{
  "d_mlp": 768,
  "norm": "layernorm",
  "norm_place": "pre",
  "attn_scale": 0.125,
  "init_std_o": 0.00919,
  "optimizer": "soap_variant",
  "beta2": 0.99,
  "warmup_steps": 200,
  "batch_tokens": 32768,
  "seq_len": 512,
  "dataset": "wikipedia_en"
}
Each number is 128 + 24 x the weight over its row's rms, rounded and kept within 0 to 255. Layers, rows and columns count from 0. Numbers have three digits each. The size before them is the row's rms in percent of the matrix's.

# up: layer 3 MLP up, 768x192, rms 0.284, rows 131-230, columns 64-127
# down: layer 3 MLP down (transposed), 768x192, rms 0.265, rows 131-230, columns 64-127
up131 098:196130106133146087128152087122127144107130112130113107108125093103107146144067157121094117095132115128106107131089155136088157095151143093152132152150124126127118115125118097075175108129172131
down131 098:184106131119135111125139110108105151089177121134108136106106151092115102168121167187092142102113149118146113115149090133099165125151159079139166129131147145152127165159166124069112126145162135
up132 101:099156100141144142161117196194133104164092190168129115117136113108142158149167079136110097139149094107150121106111171133089128103171130119128069169088121137125133123093092117147127159090123156
down132 108:144113117137142107140104196163067108118114115113130161102122147134109142112158155163144123137128167115119157129125143140154133141118112173128120136163101150118152139121105144121122137144153163
up133 100:117138131070175133135118119140114115117116119091161099122148149106148182137099146101090162161150103122110097105119102070162140161167130111185114130163132117116128128136130150110105121127150152
down133 101:106094100156155084132076166107164081119150144075162122098091104117125093150132111113094114134099116105151179120163117135111121141121137137049171129133121120105129110106142111130128177115129142
up134 094:110139123195143119156130063124121173133149137102115161101116145125096126105125145133093112151123150116136163113088109148119155127153116084091126116154120144086145119163056125162173175139189102
down134 104:106161091150153094113120104139121109130159123132123122147124146093147146121155130106100141141125148108133085128098101120050181136096112082118121127164128139144090121111152126132141136123091127
up135 093:121119136142119133148113143146115110154152199124055140113080116191136142127142133129111112126094092151126131122139108140108105077137141140140121187145111159144153131114126114135125168112120082
down135 098:154129116109175123132131126122138104197115145182125170067084118144136108158169135098099155139130111156190152130136160149104106149121160102129132153125120128135113156116139114145123125150152109
up136 109:127155135113094141149117137108125121163156121104110114127089136138116135151132098120107085091145146125122140154094128133117134110161113152147155130139114155130153122131111148122143094156097134
down136 107:135122108169094120124092092094145109114115162162118137155132149119109100117135124105154159114142155110108129101142115105129131179172134127129164119157130127149157129126090201103097146090106102
up137 101:113104122172100137115177069140141163166163127164095140093161080054093089130173126144144126148117117146132120112171139095131154125143107108112161135109118122159167168154147101122159104168127110
down137 103:104134142187116133110098110116138137162160143149128108093153131134097108111130116153153105122105108173111160080127112124118099118109120127088122115114153121100100125174167143134172074151100103
up138 087:096132109127110141140106115144109143142142167174133090147093153155168131146096126112120119134135115148119149171099148125092164133175141117174155136076134098143142133121071123144120159143122114
down138 095:133126121150115103139125101066094128062135091141152120131129164158139125146145127135133136127133111136111121105121158150069149118159118133122127143110143111128085120169126104143113136168156127
up139 099:067110151143155077161121114122149133123167138165110088101120142145124150160146101124094104086129129125124157145107160112122108144149151103150116144115137122126121128120084108136149103140108129
down139 099:147134139114138095127127139105128120113115116135133187149076131126138121087154153146154124151134100100090086126129077156124103114132138124106132130151140104124104103146124158138138109130118151
up140 103:133134134127162138139144099125106146083147146120139126160149108117138140109105113146118136168113105152120147057141118159098110191100123120148091128156103138106147143111146077127119160117101122
down140 112:143136115108125122136101148119139129168121156102139115121145107114150102155155147065134121157138093116111127178133124096070107145120093135152135120177089128120092086183138112131133137131128124
up141 093:105149104104175158121135141122142145122092176125096157117131121117139082125102155057182113155136186134111134127102145116119129131112118131105072125165135129145155152099135152191128125143131142
down141 095:118115080152124126132104113142122136101159164113125175112156139077124175098146140106166151103115121103099136099127128106108135124110137135158186095130084125093148087124170146125150112169145114
up142 110:116128141120096135164142157121110075125107133149116137126131167092141106106097122132090123119160125137138096167127117150120113144103122132128153105150165133133106146088150090110105126131131121
down142 100:120132135120146147134134111123106158120130120112157129149149111152129161085140133148153144107105140146127127114125083106125127120102145154173163108160089118115080114127100139152197106108160140
up143 104:131157107138123154133136112088087102112120112126104097117173138107142147116161156082129126118156129089119172138147135148132109129131091147135184127139112127170123116074130107118138100157140147
down143 090:135088128155130157159113148140134114158123129112104146101108115120136131159108120127154187151146072131126125179148181113102119140096105151101154144130122124098093082131133086127099107172150114
up144 099:130117106136126100123065142184092126098094105183148120149169095088077115135133160147131143122145143093144107146137137094114126092130109129115114121148111136115140161102125127120151171086094122
down144 102:121122119119106124140123128120124116104139191140112135136127103117135130109099129113096164120117142099127145130115108131132142128103091105137141105122138148130156106155085130087172120128130097
up145 106:127139140142184149139170114113140152115147141139141120150120171137159122085063152137130093157126162121117157135145157136133160128129102135148140147090132094138135138111142168116154126135138154
down145 106:131112143094120120114146192097128144103111180134131160107141101112120194119118161148111121111108117220121134117156166107115126091118111142155151114133101147109165146125111127119090105136136122
up146 097:156106096153152114123154106099113144136094173140128064119126098139135120105119158153147080115118096076149165116108138136080119134170102114150148139122099142126148138152087155124118165132119141
down146 094:087138104080146098130148087121147143120139112127128117119119123106132110123113145141140111099104166126114146129131131121115117102090131078146133107103143131139127136118133116126094078118036136
up147 099:133137135143180180132074148123133148101118079119077107117132120114143150143165144117098106133153079155100166148108140166108137136091129093165131106144108139150097142111161158130127162101103105
down147 099:138114141144125120142111148132101110139115133116132109139103118144132163102164122120117129116094132153122185132135126077163115133097135147114118071156124120127113124127146119126126135087187143
up148 104:172131123119102122160155111159109120135159123171150146090094165131100136146133115142160108115094112148109102108127143142114120145140139120086118156096132103142145175109138145133146118134121144
down148 100:098172124117116154163120114164126131124123136076084121105162154135105132134112167135152133137136133103097123126090115123109108103127132098097137125105133135147129152082144147115177117137084136
up149 103:142144104154158061151144151087132133099137142100116113109187137099125139093065106122160111089126130116114126140145151117140141159145139172082152118161131136116185121128112134099128180119097149
down149 090:073163150157139092126107140112080115075180137130107133152097157142062122155157108142117126121136165088154101130143106091113118134110127115122138107142141107149151100119091167132162135099149143
up150 100:124121117208151105094147150101119100101109093112136120105161154142125084130138149162117130133112109115141130093089102097148144159162136118152130094137120127102161129127139143101147152132126128
down150 104:104097137130118148098101125108120131124081136093160123107114103146138116154115132114110142122090100125167140147096153123132134136119118131148138106111111106151115147110132168136169104140143129
up151 101:108137132144115108134120103122108154105145106133086115159113134105103176127139109156149155048107125096108102152120106137145117104120126077156111130155162115162118119131145091122097141114091121
down151 101:128142092151189132133140123134114163107095135071117128089130141155139117082126158117128065158127106118172124141148144147123134099114107137096142125097155166105130178138136178118119122125166108
up152 090:128116110134119109151165167129114095124154117076107140094131087161134133134095161111145113137176133091121133096084137129101150129166075067138117128090099151120120136094138138157134119134134124
down152 091:116171103123107149110121157127124146133146096130162107105131096108113144156136147168124170102109127097134153104131117118125104142115147130119125106120103101117113101144092125082145135150124099
up153 100:144120145111135122141154160090131120141152140152094142142095144148141109153110117108138116116135127157107139147137140106148142131136156117118118117151112111136125081135113091146090149184125161
down153 100:118125108154139140128164117130153139122124113133107132146106139112137100144165136104137175120129180153144136135152114118132124104140143134058093164111081187108141120139165173098138146109143142
up154 101:141135144156140147167155138162107139112153114159097108190127154190137131113105098067118142155106135157139156154146126144088152143099122101105131148118112096133082169085146140117142129148153092
down154 104:109134119087127081085111146124107152125204144096147130145184110120137122125130115151120095099146124071127104148121118123193086102092117088136110123161111161137120134158167121132154103150159088
up155 095:141134112131127107127147150126175134135154129122151113142179151156123093120164179125146113136108086166104102087137123128139122140120148155129132142142158093128188162125110122086148130149146141
down155 100:094139128125101174128142125139172131101122084127136112171116089153162098089104130101161174102120120141118127126128124105136101119142089101153106091143163083110080147138146129140145104102107181
up156 099:160109129111139138132160159142153093130212143123146163116116141103121154143139140167121115185128136164135102114128109141110122098134111143125103138150136153084121162115123120134129163141112159
down156 103:112149128138134176142114112135147110159138161140120155161105179153135124149112120126102106158138091139093134140140143132117089112134084137147079128199151149111122133104119071101129115148099084
up157 108:084151108119156119160118151127105142120114120125157136141143115150170150132118125188113082146138140143115116134176116081081133085108165126155153089119109102111113118083102106141123123140153156
down157 107:150100182109149116118123122103153102145106124167114153180082118083151165091140129117120135150100158118128118112146123152092171135122145120115095163131115119137164175130103110154102099089158124
up158 108:174142169089113123134125107116090106087136162140142171142129116131117105138115131102108084144126130174104175119132157173170102131108063101158131097128105083118114133109156097111077174116128136
down158 105:121130155141163138139104179184166124073118130109153134098127108136134148075126138116146128166141103149135129161129107118125172099161150129122098120150197113124079103104115100143148142121138105
up159 098:140101126138145170134163126137104100095136105198125107137100138128133114170118139157100156162138146136110117137108116141114143114093105137176118153116131101150156081091131155176101165161135148
down159 100:163118094105148098171119105158176122144135119175099107132109131110140128152075145126145085131159153137135093117098114148110143095141111113136132124140102106129132118169116088074181144090172136
up160 096:119129131152158129099125139139111146125118118131128135125163136128147106115106095083133122168118117139140133105124092115140158128095142147150102151141090102131165135091094129123105078132153092
down160 098:087103073160143124106121162130124134133111134109123082092133144108124107183103064130170139122151114143101107131125109144150170096162167105131135125147124085126118135144106179117153118083105138
up161 107:127122108147103121073122126114143096166122158136057130128129086119156111139104128128085138124143104139150143127132127133105155132125095172124134138174118098158163138141133123082138179139144139
down161 089:146117144127119145137141128138114126127109156117134133129108150155135130125110105138138129129104129128096138184127186158119096124165141125114108121164115110151084115098121144162171136143110120
up162 109:101197144131105157146117093171121143145148158175128100120088102109166130119170148106121095120069129139115134159160123140132129129136074095130113139112090137114070116106110131087102139124177101
down162 103:157134109121105146122160170180137076116124114090123107096120114156127132136133140098130155147102111133135149135166138090094110099103098107128114109150168169121137099118127152131105088110133122
up163 090:147092113122115139070059128135130130129139087173102128115118160101168136073138165114151105176136150151138090144091117124144106132077102095132128106109127124115146104154145111129137103114121118
down163 098:128152128122168135165152135138151181147112140105141087147169150154119121143122162128099122100139125106134172098131161132108148160174156083124099167124125133120134101129107139150111120128144087
up164 099:143146137129143109099115151096143126144148106131132146098112073176098122130124099136166127114124140186144160108149157110149160113149155117135156143136168129160157096177077124092126152151126138
down164 099:136123142096144127165105144154126133127089116123093119134134135091122089174132098130136166150109078151107141128142086147155134133157164148141145125151177165118139096130133069123130142182133147
up165 106:119176146109129108149167127179097084168138082122152156110121124153097153136135143131141134127139130122074117117115097175159120140137129127100152131143150118153132119125151117164160124148139140
down165 097:115116120129134119076136145101098149112160114131112143147134141107109098127096137123170158131132142129103136164132140119103132140065103102126167130126173076127174098098121142106143120107092124
up166 095:078143128114139146149125094138075091149150145101117085116129111132116108113136110154136130101111131114142116123115137095097153125134137102116085122130143139136113144129108116177142144081170104
down166 095:090098152095149125123158119159107166137167109165127098111117103128126144120117127160130119123138094135129125144114121128123094139141105116107122122116087143129120125102151143141129124076132147
up167 107:134146150127108115112064136176145085108152137133137115077163159116129185116111136088114152180166132086140147133111128202135112135122161147131142113083160148132173129119128135078139142114144140
down167 105:144130117108127114102145125155088097118109113104105143125148136145158112167090107123144096117181065113101135135149094138157085156104124108110118110124119111173136158127128119135151121157144117
up168 104:089113087127152165140124118110164171126099115081131118143125175115113145129087161167140138151120110119157160166121107151135132146074104163157111129108122148111114118106132148124128125138143131
down168 101:103127159112090162156156106143100092178135137152112127136174161097124130115115126177144113163117147114124110128125127121074106128121153100097144106148151161128141157141148121137128088142135079
up169 085:091080108144122152165126083127136145167152146080130113127107113122137183133156116140121167126179098131137110123143142151123102147114169134084170178099127096117171177059096135123107155126199156
down169 098:116101149105137130147147141128138099127145147120087148153127116127131123138125131145090184111202133129133113144112183133123141125106123126115156116151138145135130183127110167118113142144152111
up170 100:095123121138082136172102136158144146161152143149075185155160113120155085115143132124139129129135112166115139133144087126119142129154141126087144166146118127131153089111128097082102099103135140
down170 100:115187106126080142136101145087134146150119135107067109124127127156138130147153130123100137098123123088100164118149129121145099127128126118093141142115111125174134118166118134095120174101121078
up171 103:182095170089131126141135188147150123149116131075139120146119172129132107121109141127169143125119117109152119155098098117075111136160141142128139119120095120119128107138126091112151125119152071
down171 094:120161136110124116150137151137072101127143138139076142101133153157151132149090177142119102174108110120092123090092130157128121124084132122136094099197172138085165147089107097108147137140126159
up172 100:059154107113164093105104129166082121112126138145125104132121141147109113156157098097095149147080116126163146140134122105115093142161131134160134100163116139131091168158107169147108163120124105
down172 095:140060135132108166184105085108118163138098133148128118096122116145128102101136124124144169151104131109112075057105142142125153128117140126107115178108158146127148164113152141122123162138119113
up173 110:128117149114103091164115127097127135128172120143100155195165128124149130125175128154166128155128157116059130128142123098114137137049138118156112125116122193138168116111128093134163113118083121
down173 105:167129143143121115124148124137092136140138155120092108138079130127143133093168102116155137141140102135154131128136133112097140107122140173138158103134137113063175107153135107121117131151088097
up174 113:144123117109105174106169117131136160111131118124121085140156086131135156169130136154128149136172153131114069133105141166165120185172116101104103101138115141139139151137145085116124103118120156
down174 113:144133142095103181153117127093114116109143083113152133106111118086081136189171133139120142125118149135158115123127123095093141149136135156127141086090104108140118113098133088125119153109144113
up175 091:125138145136108143096118106157156117119134154158147122099124110142084128135119112144145130128125116114145145093087124138085100117117126163114112125136077175171117133105129098106105157121152096
down175 091:145088126107121118129161110160106096160141137070122150101160117096150151155122104114153106112104161114106094148090139129119121144125118137115091139164105135138154094128136159143135107150153101
up176 114:142119110104149132153094141103102124091132099123130080113134177098100148102149166112171147179113155128124125183139145134130132139128106120111160148105122154128135131115139073144123122108115143
down176 110:087132122137140134075153148129101145114146099142110139153117161109118105185122098176109118154140119093150112128106145133145115079136128143116155112139154146090119094105142096175121091129084135
up177 119:149126134122124095136097141190107113155108140090107116111131100150126132126104143156171061128157115106149129119119118143135147128125127121136123075167134145097115112129087183126152105147123141
down177 104:127131136155110108153139130100097148129130142137137108121146140141137092126123130158106149163147142138104114131087142144103132120103120131144117143141107090134122094083148090122175142109103155
up178 088:117101105128131156120150159108100063157140096131093116131132142163141080124153110113074129107124136134122099144163079134150157137131104160155100139119162140146160172134132113062143127098144115
down178 099:141186094138160168095117161153114139132108135070108104114144087157121155075120122161134120129095124110140069144169137134141132103127116152121110103132114102140135120118124125150109135109103168
up179 107:091140155147092161127136117100138119134106116125140134122159106131089115080135109102132137133141175107090156131112173121150119140139072110143079154126111126090098173132119112126090158124121134
down179 100:143101095124139183131126082112127134129085121150145129089154101063112149131133101147102120153146130136096187131148129143137156121133135138120095090128142119112097100144133097131130122098138134
up180 101:126141108121080127093118161143084101147140092105109130151110130145167110086108128105150104074106118130128146138110099118166089122123116078157117115124114129119138093107109148153161111132135151
down180 102:135136134126141133089133148155146128099137134122091148121113110143139121093123082143123145141158106151153125116146135153095115135067140135122120125102185136155138155119081137138139183143131119
up181 100:128140120102097125123135170160142157122164102143154129161142136155171169099159106111178152159140136158164138130132119121150129123102132082179149134103124102153097136132109097148109141140128104
down181 096:105142069112114094137144125119165140130157108103137133120122113132106131117105172174118105174146102093111149166079122090100132145087114130102077127140157133159118101145176135152128172115111165
up182 100:118109157114118121099132116136187181142115080123122122133107125139088127113163116106069137125144120136126115083129111096151094175141132145156153101148168136131131086097138164134112134103140126
down182 101:154089134113144186145139121152128126131163132085113122100134109153068124135106126119115102147148142136143175096157154106102130079119103126114140123073149131118147116145118169125089089134125137
up183 090:140118129145147106102141108132130106120135125106152117095118137107175144200122113128135157166116141144141105159129108175108067117126135115106126118135140105110136101087132139165149150151152132
down183 101:150111100127126152129134154143153119137136124086115112139105148176129081154143149075165135190158111112108097184089107134160147130099111123126103170145177099120139119114113111157126097134106158
up184 109:113141077186126157099139113131108105139142156134111128145114065120146108101121124135107163140125127172127082128112134142120171139123088121129131115097123093121126162095147119140134141171097110
down184 094:085106168143171152137055116113110146142108096124134172110153148138102152144112102140137093100126111140108136100139154151119127169126127134072137101144115123087107140130119075098148085111118133
up185 091:126137131147164140128145165113134136122112117156140122139149177096138109152103122136139120067095168152143112093081147121108160114141135128145132150122122168153125169147125169096138140128115132
down185 104:145090152118124160149106107129100107151151145107150149094106102133127170141141126168121115170166158136137151138161107125160111091090126119112158137178147101147114158123106170157078125129094114
up186 093:107137137126169182112131142118164185166148151098127157126144134137144109102165116161141140151101079096144124128137111123140111135121120109136141087118120128088097102105095134098106150109117104
down186 094:120144152116101142126148165159139089125127106148072097108122119127082112128197108108135129150096136135146160114110146115152137104118083099149182155126159132114125144119129159129140104125142167
up187 101:101133164116125104173146102111123108110123164121141122158154117117139134136096158160133086128137153158148148151156143098122153143140118153119108108153125078102109118158136101156135140141131156
down187 102:136105092152121130108092136165110120104125123110098148152139181112118102139143140153173133142124115110100055154134112118128148128129154161105132147110107088108117097171073154133145135152105144
up188 100:152107151127123133106084066105144113106120122137122119116119082133135132109155073132130114085153150127128125113087131140168132124151124134135119153129101146179089079114092116113154150111140120
down188 090:125091163130167158147092120112103129097126111135133141111114168125107140128124114156142158159109149110128123130158134158128177147134146105129129113151096136107140135133102094116143112171131117
up189 088:138115081109133065179103168160168108094122111150071137122186178123148125130122119153106145098138160138166139136146118147127124118130176141133109107134111162112108143123129136094132119137110138
down189 093:111143140129131131150151183103148135134117126106096124091079125123092171139106138105119148097130128183142137116174130097145121090124119102172112111104133081117148115136136110129103142159081115
up190 100:108118141120109149124091113125109098161076107166143144150133171161101130125141110127139099100146119106118131112152119162174132138071179134103103147145100140113120122099142104143123143134143101
down190 101:080133160128126165129084137114114121174124137133158139133119110128092155117094106144158132110146100113179100128077102136178071132129142133153109142128114129107139120145114140120159130165099146
up191 108:200124118136121151155119164124177099131125115103156142126087132137127166117113108156115152071151143152110116143108093150123122131120113122163142140128117113164071139122112175159140137096129137
down191 100:101176146106121143149104142099136134130118106146080114134091130140142150069141102165151105160130079104095141113101109178094093159140137137105138125176153122145122166120134106124188103142118130
up192 097:165126123125138127071133098112168110107095101171140129171131134142133143097117108107131080165176115151147098077123138158119151174121086093144092125134141104117147131123130150143112119132145116
down192 111:139157137114144096125129104070180160159103081137089114195118159150128120108140140122129097129139115134123114118089115154159106143118133133126125097131120138143084129125119127147143111132129154
up193 103:113107111102145107090122151163122136160109099130115101121153161111126107123114137129132145130123128093114110166137117109145196140122175137128137073137176154165116162144114104148144154083139124
down193 097:148179122153130117161136107110137099122154135142123094118163157167139103133127140133162130148101131139135112138117134145105096095150167101093146171151141126111077101116108092112165130164135184
up194 092:132105167096159139155110132172109112109110106100233159142191136102128122111142105116116095127139118152088152118163105105117132150122140138119120129170136115141096162124153146136140148097134123
down194 094:107073132156110128132131131138145142144113109140133155132147124119154099132098118103135116139099097144119062115160123143108114134179162088117145094107127126101121101101135120153143129150086108
up195 097:161104123113084153108132137144169128165117164142138147155144184167108129102117128120120078099166137101149141150138124096143172107107110131144068105132149110129137121101116115142112150173133095
down195 108:145101111148140113077123107153150091121156101153135143154136199155109122143114136099141128110140148098142204159145073134111131107129095111119134113133098121138159107151175131120096119131104136
up196 102:097101102111121117167124106127154103098134153128113141138220116122154153149126127140130135110169137124133169112171090113059117145164149155091089155087107145133117160154127131153150119119066146
down196 102:171093134121144117165142111161138155127112138119097123143161134122132165124113097159114114155099114111101158101112117115141122136155142120160129087112133130153121161121113159136109143129134105
up197 099:153089140151070148139126099115095056105149115166127117134126141085127122117169145130102120100147143100137139117171130098113131168158094108110100125114113128170119108139124082096155148129108117
down197 099:141158120138130157145123105166150140153139145146134109147122150117114154093144127117119133098136107104117157097091124108100132099117151129101118103109144090163112119138139158117167118122146139
up198 093:136100129143141126186111096120131158172052090114156093148107113136151103097132120088069116112095102127137141140087130130163084135083148131124117113133110134165124160102168084123077139147081130
down198 099:123143157103171108111131076117122104131141118173155143165116098160176117190124116170127150162130127108120155121140145128145136121090118102154116151172135124108124167122100129126109106119119139
up199 109:101164146134149141128133129117121139132154154148155130157105150147114116102123121109125145165138132144094198168123104112080147157130104138106165180124138134104096145107122149121093129105108170
down199 098:140175100137104109123147142172116163150148121104136127079145103076132142163101153108151139116121173123158132151129148096146117099113132109123160088104124092154109118151124140128102133108153106
up200 102:130102124179167120142148156102096134121107121108141166148128095116140129136143123135154134122127137090099134131130159142115102122153137114122140076149112117131125172151140074104163131087161074
down200 104:095111132135175152103138115131157136139147154131126128129127121077132144152108070139140150097111132119104136111173180116107129109140133123115130101155140163168105123131098115104091131108124087
up201 101:123138071136126137169132067120146131132161146120145142106115118149147126094165169177079129142107137115146127155108104107124152131136124117176170106165130163144147131156088103101090141140157138
down201 100:089099127108139124103146132135114150128155085141136120139161163070152117158105112110097079130178113129092118122128124124113128085089133150136139117094105146161132107137123142158155067083098142
up202 095:072139096084150154128138129095152149117128184109170096123137163092097123047105155110129114122127171158159114133163150159147129154105126135091126082119147121146136141116102139165138154158135163
down202 096:119146113131105134109109125131179126148100106136144139099120106150150151140110140108124135143116102052102116136118134125143120158178109211122134133137142130137126140128152088068123166144123106
up203 094:140135112124121146169154144119133173116097154111149159118170112126150096116140123115110138198092134111146168138165114125086126121179109097143131108136097120127137150118128118123160143117134081
down203 092:120123171145073114079134110119131134128112145097120146120105125087104104148111120109124133118135113145117155137132110094174126137096141148106137132125146092145092111125134099128102135139123172
up204 096:169140102088064102152105083128125118135127157152112100153156093151084110078132108143115129172160145097180166120091106116138141127120126115107111166102185090130161100113142120114157119164152101
down204 104:108141161138154104148112096119123099170102125094137131159104102140122143098112147104128125151141183105142130152119105105109137158130157156112132143148098143105132108086107122128085111117187119
up205 094:145142120142094107128129084199135102130146098129163104136131133128118106154138123156120152116142142106154125146150138136105138125155126132125102134161123146125114156159149128115132174140111127
down205 094:156095093152157158151136141109113112149120166118147141145061161137109152124101172114133121084128150147120141100128122164099127167142113125113119142079090115129158102103122150153121163123170139
up206 091:120103119158121152125159129094147123131109157103118110116157139124140136113125134131079145186145098157116171128146124142128107121155159132121152131112107079141166145124134154143125104130117075
down206 093:152097149156144141141110130091130130138147133111121095108139134138123163101091141122127108105131109174126114167131155166102130096165105104104172155106152174120143135066112089129121134140108104
up207 094:125079119167102124110140130136120100165081166145134146112132127142132116111116153153081141159135088144140157114151106143145174154148147129127122132107122121131117158161123145157100154096119160
down207 102:134091123150089126123176130102125144136108111132096177122140107072107090118126114155151107137166148082116153137139106119142146113113121108116125114137159136122123113148073085142144154126118090
up208 099:110123078124105132128148111072101128166113099143125108141116124142125146148168110146118129148112144098113091123105149102136158120124075109134125126139136123151183109104128128189108145105138175
down208 098:136078137115140101120109114118129106105147142110116126165128136088139142129127094138146153121113121154100116102086119141124107069132145112122103084151158158088083105140134131164127105139139084
up209 100:148114139119134127131140101109102112146095129121158175104160106120123122113102123121170092169098096148108142142105120118106192148106105121124133104090126143117106137103120121144115171112197132
down209 099:121124080149107126197140144138119132155138154141133115162068113168167134143086125133117112099149172143131135117150119160190093125119146116128132121179126112070134108136128112106123144171103116
up210 095:094117158103111116090102135147153155127115120125126102147108169188129129129117121125149141116121145150151157154088134090107094129114139108094137065115144162112174142139123168122112150129147145
down210 099:164137121149110200122148142143160147135153112129119151137135091127115126213119178159124110143141158114114141121133132091119154133111134121099159167115107111117146098115158119079133102113119081
up211 110:127137129148107150109138094146131133135116142126117108151124121149121095138131106143070147149160174142148139081109156122168196132158123143141057142144146185085132145102142148134133084094150106
down211 103:090095140173161105109162147118136159117133085157146120152132153128096152141076139131070095120140084118158137127118149134163110118131092108151117094138148146126121074167141106124106123125088150
up212 101:093188133129145125127084120154123129105126154119132093128101132120125091175126156140117168111073134169147106141176113069075141162155165132145133100090137101076138157118141112181127107136128101
down212 097:127109179154179111081133105109113132140122127134120170107134137140067096094158143140140133140151078131115191145100131109103157123135098087090143133137131112174135134152110155079152112097114110
up213 085:139156159124140094140075136141160145128099161109107137162114108141158120116116108127116103111125142058097125134109060130168098143124157144155132150117128148129145112153098129138163113128106111
down213 097:105133154169134120142104120145130120172147118114140132127182159112162086144111145103147156174150154120153106111144115142113154131087159137138212106139149115128127167108149136108090099121116141
up214 096:115136104140162102101111099116155142149098118140127130096123138193154138132103163103113082168154149099149114148142134114128130145136195107112154162121166115101078095124151126136164096082139134
down214 098:132134117124113175100132154134086100118143147127118133162181133103085111111164100098115126104121114171121152160134093110132116123062121148128105141141088189135133137121145110145129106156156106
up215 097:153129134100119138122115103142104164148141082118148172140135100149118124144121137097152122146134098113119145084112117126144162141140128136144135147062140128118127126108153170137181138084106127
down215 100:110104153097137084114118182141090128110139154143093112108071146107107132137096155154113092157109073184116124127148082140107130104110182130126197165150117104142139116128100124145156141081111138
up216 098:136165076162159172113136094116125161108146150147094104124101185093152111142119133154102131126144113117117140139100127110149106101127140158106157146131098153114137155127121116092135144123117117
down216 094:142139130132134133095165101162092127145125148181121163102085141104107180099101144101123147133144098128119131166128147131138131113103166099124153131083132118123105105102153114142149160123150158
up217 088:146108170118143154116147152080128122153124127105098109114113164120101143116084121136128139117126123130130120143135158147130118146084155163111085110118149120132207099126088074103132143157143090
down217 095:124123092113146135075122072142124123100134101127114175136082121106086122094154152134152150131120138137145095126148149117120153128112141128114183140091122121150076105105147129098138173125106105
up218 095:142155075121114153114139078128161123129145111169145127132118117126158126149132118205105141109133135133100140122115153105167105129100115123151100134154165117124149121155129097159138102098114109
down218 106:143128118118107128121098158109127134113139162149090148127134166135155153172077141192144082141100098116123124076118140155150087085108133127141090163146153136126160109135146138142128140085125184
up219 106:135158127121132145180123110183117119177143151198119149133079090108101116166143155153140097132095119107137115093124120078086130173113122154129129135174085119163120138128157119146148092123180102
down219 090:163133158100117121139141124128140140111106145103107115190149169163146122079138124130134168078111122116107148167102097142134141147130129121160131145160163121093111114130143124146157173136101166
up220 102:097148069131150118114111170136102150142126144123124108128105102105153140118156145168123148112146166160129117094132060152119129119130129171124170127141187100111122077110078144100122124100110116
down220 097:151143123134160127139083126107082130148110093133115117138145136135139143120132108122104094166104134152137092148106161124106117106143123126131110141115111137154107127165139123128108102147106159
up221 101:127140133119077134151111137095149125140133135148086158150148115124121128085136146169126100120116163125135108088136136110117133137140060096093114132111147100143109141143148140119140105148160128
down221 109:114172082135059110117162132113151141131089115120163145132156138112149145115110123179147078116114142143145170132099142135144121161133101105131108104163105137099148139128120112118134138129145140
up222 097:132111123149116158144081086122107081118077159132171105108118074154167128129123117132140121142139109146167131107115181138164113073101110124101157106120149106144167119100118132133147118118145102
down222 099:157144119118145106115101093119148182112121124153139094113163131166148153155109116120135149150119132131115096127124132153141158118121126100149108146135144147110103125155087118127116124100150135
up223 099:106202112144102109132081115133160139145169124164097119124114141142101123134103088117143129133093137137162118117154137133137138140148142090150147129122116130125095126147105083138137121122115123
down223 095:150066120073134146141133145107116126152119101091148109136139095116132138126108114143116189113130144169120115120128105126152099110139099131148136113113091098112153125133122158175103139165101122
up224 110:109118137147100099141101109150104081146139115150105094119090098136144128140120118137141179134100181128130106144133141089117092121134108130126148070110114111153126088134130129104166171130128115
down224 096:137129110129104118113132112131158132146099127161131132179163162098128150097134110125113129107151099148139129123118102167113155152134123150101144153181095135089117121160115127136096107066162143
up225 095:172130124105165121150140122153133125152123101108166169159135145143139083123140103085158125080138180132151152080177130104093146129171128161122133139074160156115139147145121081132116180115123159
down225 094:115093140159096118111119127147080108075154150126138144118111128092099104130107162147132121090109098124170108095124148127174134128097118124096107137145097115121154131109114142130153140151085123
up226 104:121101143135124160109160135121118139148114145167098166103144171149153117120150108149115089163104133135150154114165125170163139122106106129146139088100117142166072150156109154123141111154104122
down226 105:148133110108121138079116108108106126132134124140132155128119102119137118163114113136144118109100137139140132118149143146136126122119125166095076082144159097136112183151135177156110104164106133
up227 096:125136126144165131113128124145156133129128109133107101125097132122119125089075128141108052131121101124125117108120113139143131142120096133113148104096151167093109083154108148128116136110151135
down227 103:139099106111119110100138137126119138148128120098160136137116140171206133148120143143085114165105140140143131129131119145094149151084112203156119101133127128119130130151121089151098092110147133
up228 093:127123160111134087145114137155176145130117168094126126090109138165132126132094108079119142139147119156133119103110139134170125133162119083162165132145129160120144140127119098135157158116141117
down228 104:126161161116139116124111142137165094121104117113151135099125187126088117140083111124135164140149122120113096047127120092150143170126144084116133134139120151076142107131099148161135097106130114
up229 083:154161134106128159097188114131116119201161171123123175185090148115120121165131116101128140128171092095160136160125135117091142167108111136140122164139110120159119144140142173129109119122077164
down229 093:156132136123131160126134129136114090187145105155134149137129142114138101169117103126124135095111150118102119159091169093127122116109118094112170153155129121148110131173161170182135081149097139
up230 103:107161112150102149127130127115136097093159147120174137144130105137160130123116157144084137149165144167114147055149103152120139073120118149153129112112120093106128143117131139143111152079121098
down230 099:094121149126134123111168108146159133097110131133105122137134131140093111150113096102111136120148150155082142132115145147145141108144141149079107113105199114162130136105156093118143105116154184